Part of a small language model's weights: width 512.
Each number is 128 + 24 x the weight over its row's rms, rounded and kept within 0 to 255. Layers, rows and columns count from 0. Numbers have three digits each. The size before them is the row's rms in percent of the matrix's.

# layer 6 MLP gate, 1024x512, rms 0.0948, rows 108-116, columns 0-255
104:125117119123128162129097172126166149175122135126148144114138140129097155102129168114136137140114100121122126116100162103072112134104157123141099141150110128129168117115113124152132124114137123132173102123150140141125101119123139093130156162120133158106092126135198157096126135118180101145180150107102083137100143141143117082163174126140091122164145115147127129145114160069105127099131133154140125140120118144158134151100139093139160102141151171109170126119152100146158144105138183093089140170154193114144124139120102140123119093111099185146149095163103183107143151067124134089148132113134094122111109149147105159130144115115113099135138135113116121137091116109111123126087129112140148082131092099139146151134139091135081139125097121127114112151120131098094127124139148
103:123133135154089174128173135160145095127124159139157120176154144112115112159099103172095142141113154127139144122106133113151191137112153119092148073116138151124100156129112110122109140102160086125121096125091081144112154135163138136118164123121083143107136094115095132139138136125157142156117143108186089085123176163108094130102154163146136103130174158144126138144092104121098130125141145150140134125143152071144154095117141117138092156153136109079157105128117113125141143137106173118158161116106109172111158097124119129166155126124102159125124133130111119121171131102118165104130169181140103164138117120104126145129142178131127097122143140122109162150078115127126194132128127125142179106117094143135100150084155108161128114112164086158142127121072123131116152150110092
104:139143113099130127143129146104105144098062147145076136174136178112123102108113137141118152073118125157147121139110101126101125100098132126127150114158147133114130123130111103099129083147095066074161156128152156098086117086108108152090096116179152123120125153120152080128125146126128123144105100113138099109130130146143139136141125099149114100116161177101106136154104129175107153156158097150103121122150083143130138127140103131170161099149120133108152144135124088160084133105130118060136145158139123161107146114128114144159099150146128131127184118102125158176090107083159126124131130169123170156109064127151145167141105178155165154131130124158091117150153131089159120125088155132152172141084161125138132128126164142115136095104146151151130119085095152137113124134115145
100:128168154149129116190109117143146124075097160155118123113155078121121158158131112131077113173120100116121136135135202134134128143109100095138109119119146130151111126140096141137095135116144126121099131142129118135125115101113108130133124185120128090101139094127134119088154147120122117135075100131125136135168111130104126115161151166151092176137092137140075105143123107136104163129151152124125106124110124131104115142123159071148150104116116177114116124122173126085153121071143110121113095084102083089117112153079175125151161161163148173167134139144078094137161087113120164133132101157103133141151148105109062136138101139149085117094105121107101081138089121121168154112126135116110132131143102107140148106111091161121138138113119096116141117117124150158154122162123091
107:165150119096113113108132135150108122097124109097122114115092097135130126112128140088147116155171154089150087107132129150148135138154111142122173132166119140123091139131100158148129139137137110125130149137120092128165120105084119158114126123141153145154143096168118127149112145130106166127135159162118137097087095094130117145156163132135141094120098148088158097140132096184127091113106181106152158174154119125155155127127142152102132092139119161086091113155145081129153148116133135119169155147136152145125113115116105123162167186115125169161185119091146165133124139133111157134130148140139136106130130097143121127168112147159131142142130123082104141121154134156131133173147095140082146155090095202104142155131102149113100111133116104110096133091087136108112115105130130
097:136105112123144116138139158144095099109121147141127104135121133135135132122115103147155103160149127129121129109101182151120169111106134088103109135140127115109107113098103135099122099154118135142151158082079138112069168108148127156118093101155141139129182145099115180156155095111085106134141156119176149131104129172146131122163144128134105146123105137129127136101152110102077100170145116112123110186144125137137138127122106104146122123135148128124127123137137141128134182108134145124148163109109162140122146105106096125134154065117093162140180154156165131115133124154113130100152100153117065154102090135161145110063109126138168138177104091142122154135106106153126129086141103088122138142163141149098141137165145153141127158085118135109146107093130112169120079151121127
100:090140106122138143159139121124087113094119146131140151155135143072121123126081125132167123185092123122091154120121076112142102141146143171144107144101111128107134118160165129096133178135139109094110153092142086126128100163161103149057097128114132132139123161110108086126101135128135133140133125126146144110104160120092111141113126100142146135150089142171177128175143134119113162181139163137121141191155108130132163134164136113154155099080090144140142123151107106128160155164135143145088140133137099179141131131184173158155107114097085149151102125107093111100127149120112126118129096151131130135115172087143083110152100132167175113144154119116156117119163136118087111157154133091115122134132133165096113110133148144155124141151149103111091176136121135172154094144165146
099:172126101142144126155139086153133125135129107158144155115137146146130114156154150107176108095061168116116131127122143109137129106074127120095140148089132122141124125109146123142098075129135101128105117162127179136179169151128140120089131108097143101160131157127097113104138111107124117134125166144117093138104145098143128157139151107085106123144103134138143117120140135166120112166095144184135136168159125163123160151130140133141137111136080111165122172096134146112072115111141134103151085095123129089129123165147128139136103124071125113148097132146099149124114159129170114093120098164120118115093097111126150153119195092096150121091095122133110146143097119176105097147160172126098115127142132112157072131152118108138114151077129123125131110140084130097116154134112098
095:096140131135095119124157136086125097141132141104110126144148140117130118125122111077154149140145143148166134073129176170124084107080130127155095116108102076109153122155116104111145118094112127171119164103126143111123122136151139139121146121099116068106154126108136127135151152152092140141146185124143137117122168133108166136113102123114137142139156148118123087113146177146097157146116107116126107110106139112154096105125111127113132125130076132097140142099119144123105142109119130146135109092144107101169089111081153102122138105097097117123124118074112132185140138129111132095103138166111160151093130164154105107130097144141137110155116097155143123142117111167125076107100142161152096063128102149101140152077122116125129094163136100108148117122090121162155147109136127
# layer 6 MLP up, 1024x512, rms 0.0976, rows 108-116, columns 0-255
102:140147114139117075118093079121140157128125118090125140140121087114123139148113124106143126154090111112119127117144126127146122102120130143127139125171160084146167163114127136121190103153154100142072133171104107160115159146124137129098129131105164119132145085122097159116116122131177170167115083170122148172151137129082139122098103133133155157101103155113136167089135151101161119108128152114098161092131107159130142145129130132145071145127132088147158128132127099182124115159123138094152151156118147120126160135159149149119114121151155134150154135078148129117131139115183129134106103166163102079175135134145115104132134132176140139133160134095163160171184169139125153132153124138122137125133115126192098146092162120147132154123146082127162148122124129123156136129123152
106:136148102126143113096059119145134135097143146130120142130106113135110131132112098143130133168148107088137121125130101141100140150127153156177083140144107179149104121102178094126108182126136102126104186117128108126102113147144113135175143104141144126138142116124098113128119130114103117090105123098154083078117108159139159159162155110161152162162133160131153126160103115125140126129142108110115106108132169122125156126116132147084113156093126140143119117136081141077115114138162103160116142161109128122142106122108114130160123159130147137104154176132133166115131106136168139188166095157090143104139167121128126079129118160106114124113089056125103119150118133120092095150128122167141131141148085135152128112149094086162112122129125146125101130151115123156133177106119121
097:114126116128112112146123119118128136144101149131109140184151129121154109135140135137133139109122152147106119127144144128183162095117120140097136164103088140095156122120083103106121136090143102185130125146118171144171150099102109163133126114095154089148156105178133161110123107184085138094109130139101100104147136142129127159114122070150149182136115119137087122165142091146099137097135133114170153160173106111073120109121128152109165129126114165132126142160113139104145154185089104124118164118100154125182094106127104116123126134120137099107121132108101150132109115161158142102132136121142150140154117171121136142176148158135140075145164132158142163119153154105133136098183121121104156104138110068127125159125123160121100131121098156149179094203129106132113134130155150
097:116102161141062110141123140144124151120124106084098160122145137104163107162113104141146104106168167101142131079107127129119127159105123095108094126050148104143134154130124128167165164134142113126176129110116121133122147130128139160136111163099137135132157120139131154093117137119112117150115117078053139162129111133134144092123136101131130134131111113129123130141150107129109110173110137142126143083105119106084097101159105078159117172118067119114095088132150130115167148128109144104119124131092119137140118124110103106124127123142112118063110154135126131138076106167133142111122115164088097123116110115095175141139130127109089126173146136124150197093108147171112143102111059156100091122118147110094101154087113117102100113090127103163143144099163124143174145128129127
105:167136115154123155126082168132135143119081121130111097120133121167125129142144138119120092101156146132125080114087148107094152087120135147096141136111114110113149103135199096115141156131121133124110132118123123130127140144147100145098118127143133180119142122146106170094130131126156136111145135123143104163122124081131111088105114094122145143156127155120127093093090090176176138139109108109129121134141164108104146108127130134091101115120148134100155096139105124137125127137106070139154105132100120097120175146122124141110115180119132087113127135157132120143159107131094172120136142146135115164104158110083134129094081136178172121121109124144187145105084147152114117163145096136129116125109111119125100156138120113153147101121156111117093115133142118136117115183152133
101:098117134094086147144172123131144146129123161156131133109078131147098160079107118162090121078088151149180103123135168124155129118122154107133127110134121130093128105118072109148113118104140150107127127149161148130112082118111147106115136128128136148144085133151141159136180164145111079091114168129153175148125131136135120106135134096115090114123128130121136126095146125133150114141087121187133179157157146151105139124144124163142140131164125154133132106111078103124131170117119146104136143135136101094102099128181120101176126146099148171168146118132134173155116135137136134099189146161094102131125118113172122146144116101137171135096120133111160106116098164193135110158179130085157153146170091163181126117135124113150114157166156147122106121086115141149152137112132114
098:129126124130085126130110115134134142128105075102118165127098106143130179115113145108152108114118148096122096102096084130137146118121186126090121157131145150121095140169092134163111121136076104122141138108117093114152125122097104116129101123126130113131139157171181169127113158122139139165142175149140176141133125127166111131150158137131152130121137093133127118103112129137175127139121128099144136149128078117101143107141139067140165124131148136132151149086093114132106104169140065111121147133096127094116151144156122166161158152139132152100150093160119104122115085202127106135094106158164141163159142124142081121135110107108119106112111137144143100114084096159108102119110161125114098159113103130103153133122127105107109101134127152121143133170141144126153167115122152
100:177099111200140080148128137095114112131119158122118113149137132138102128139122107104121165074118155112163138138132130132064143170178120151108111131102130123156115114116151133103130167102152120128086123130168138133136181113138117146091132110087169129119122147153132117089123099118132154113145151133084112165134137125153142098097139118133143120081145131186136155081113084158132143131141187108196114126148131110104155161149094100117116115137163162108095124106118109136100143143133112122156103106112114105139093124160152153124111127123106131169108083138148111117137103111112115142103123146138136127120121143134157130091162141105131147134105151107092141121076128175086124101141108125139127145145126119142094141131105128129155139120130110097126130153125132111151123120156141
097:111141089116164144106165067095094172140138133092125149134099159106118147126122147137117078146131130164128143136144112124168118116121137152083063113138128137135125141122130147162153108167146159133135125127129103128127131162111132173106116131119113178125076141140130119104128139129191085114146128175136127123122127121145119141145117130145161105108135088138123141134118118165151097118118161121117138119137092156141063120181141113168097131131102159119137142145110137114115136121144148171102133097094145114136109144116118118124118123136152127125115134156150155138116117140131089120151144167122112157131132114156140128125175138127111129137145125172119152132130125122134132146117120126114063148066157114130120102136172131097164149134157172124127144170063163137087076161107138
# layer 6 MLP down (transposed), 1024x512, rms 0.133, rows 108-115, columns 0-255
098:128154127105066130086112118132139143105121101092122146131154116085138145102103164142163147107127127094120102108134144089114128127130149173099121138137122122186144100133144106135107172151154121145135144135168120167156071131140131126102126106131140099123121162136121104079137099142124123094134168103107135061098085100124118100139120135111125136126064120145138127094139106124112141126096120100130114117131129156092112140113163087107148139142166120118117123115119171093108121085111097100132137132140140139151118128112164139078128117181141141096128133101165063113163078152142115138119123156113153087126156150138104147151149161128168125179109124096126106134151158159126105169129120138115151119113134107141114133137163107095141142101089176146095113130112177150091135136120119
105:131138153125100172111119133111137111079148123120141106118124179142098114122125108134131103155144145140153104091122123127088131126116152146160156129116140119142098145148128101164122134158116134112114131146139139114108119133126121145172121131130114089113147096163075141106118148099110095142122153131127121126143106185176145109082145115151141110137151150118158127118093144136096115133087151111111145130133150128139097104146138105117127119114114146082096085163109173128164100113146138105138114113072088169124132114135199140151149138112148111100131122116155098112106128104150117139196155178112124105137131145106137148115115141158149108133129122137124106148143179095112154089173093141128113120145102152167151143109094101119149126119156134097171157143077081104114141144136118
098:104113124129117129145090094145157107139148105118147129152149176115131114120130101093119124192130140115106103098149115124145113122099094115155098122110127142113111087117160143162138151103125163143152164070177153157109099100127115100133110112122134140184119136130143121130098142153146179108105143109144130069136116129138134103113177082130169136143139122096143153140165090125091153105155125126143103146104162164159137098116084114137146139144152164110104136121117125083142139124132099128117109125132124103140115173141123120116107091130088114097122148100093129103086114136083136145092157122126115152153153147106141127156151139097166091119037103114124135128122137141118112156184105162117158120140161141087123157134112146119094129144120128135143134117113144160075102146151120
101:140122167133083100151108167128154123130135151151132086135133169101121130117151174141158121135155140125121159144132164127119122184155116108111131139144129088119127094135147146127128154184121145135163118141147120146128155136134108132127125135145135124113157149146074131171064087121142158106128118104164147130156123111148133143119111155175127154104094134124137107151122114116120183107143099103100155136163154160106154123157105140179126149156139174077136084115155135136117100145116112095181160141150142092120140148183109128164084147116094129126142185177128160163154133154146140108149115153116116125124145138095143084212162139115101133159127177124113135114161145131100110166159069129124129121170146153113153150130114169130135157098147138140175083139127146133126105112129109
104:159147081115125145128114146171145148096108120178119129095125166140096144124147165113113074111101139163180106129124164119112144147144086097112088115135089061143137124093159143122146115110157104189161155097105156121118149116127134135127151145128099110137149134145095099123110138109126159077140136119147146141141126115173112153107133141122146126154122128131137163152125114194130117144100116147164157114169094150130143084140148105142132100112134164143116132107135107116111172115139079157103140098129104078133096122103137142092157114112164105149151148134163127139173126077089128137151139157169160143136147163095134134117081115139164141115124128175124139102124136100127106142152083097139152178116155115089173131149129110134174104148119082115141141128161098129107113111157113
098:097114120127169130145097117088106107145131144130092141116082119120145138087089127144120113082120106133096139101143117142124119116122124157149141118129156194107104116053147068107131138138139119120121150162126103129115079158091152126148136181115078161111118147147120162152117085139132127136122145135099126129125141117127134152151152081090109173121129126105094140126103118079148078116122112143117138132155150155147160075136149117147120113123162134147134091122137126131118148121126101127138113111125184125111090141139105116095088107155146142116140147103130130112139129129129118141088145125154151075161123171155124064135168107113094135099091130097155155133113143168090121160140120122157126130119116116104156105089111108150143122132098140139141141137167082145164124141102120
105:093152110143137151136126138104114159099125142129107133131095131139135095137146148138143123105086131107099129103083096132137164116139184063137124105130083134142130187134115119140123136109103144135148181144128105123156149119123093151157116112147114132136132110130163118071124127103085111128085146113128144145124136151124124122143145132130180130135126146139174114133143132151108141100150148137131108116141101131161116146156184128122097099123145122096114162112148125108098077116179157140101130100123149137143141146131156119111151110116151141121122115145138144124122098152155115134129103153111093150133121120137126109149104124177142125137037157115154164118139145190123092093130100111176106124075122153152099151101117078114114121116102136139116103108131160112148096173091107
100:143118122159162138157134144111114129132134137120092107127115146132151108124150109094139145104098118117130139107069151118143083126116121108134103132134169116102072148114149137137128118177091085102094125128158148146162152149141138083099119107117158115083156119060083106119110089097160159113146126118112149122141131150126112141143152118112090131162133145145114106120105109117101128168132140141134114145136106125137134119158143122152096137125083136133137099089135130144129106148116138124118120172106122149114125147118134114119065116145118105165122068152136185139119117140163130123157134146151136078127148139133138141126102104108184108127105126099112132148109091133178114162178164116137125112193100146108090150122122138145134144129115071121113118150111140110094167106084111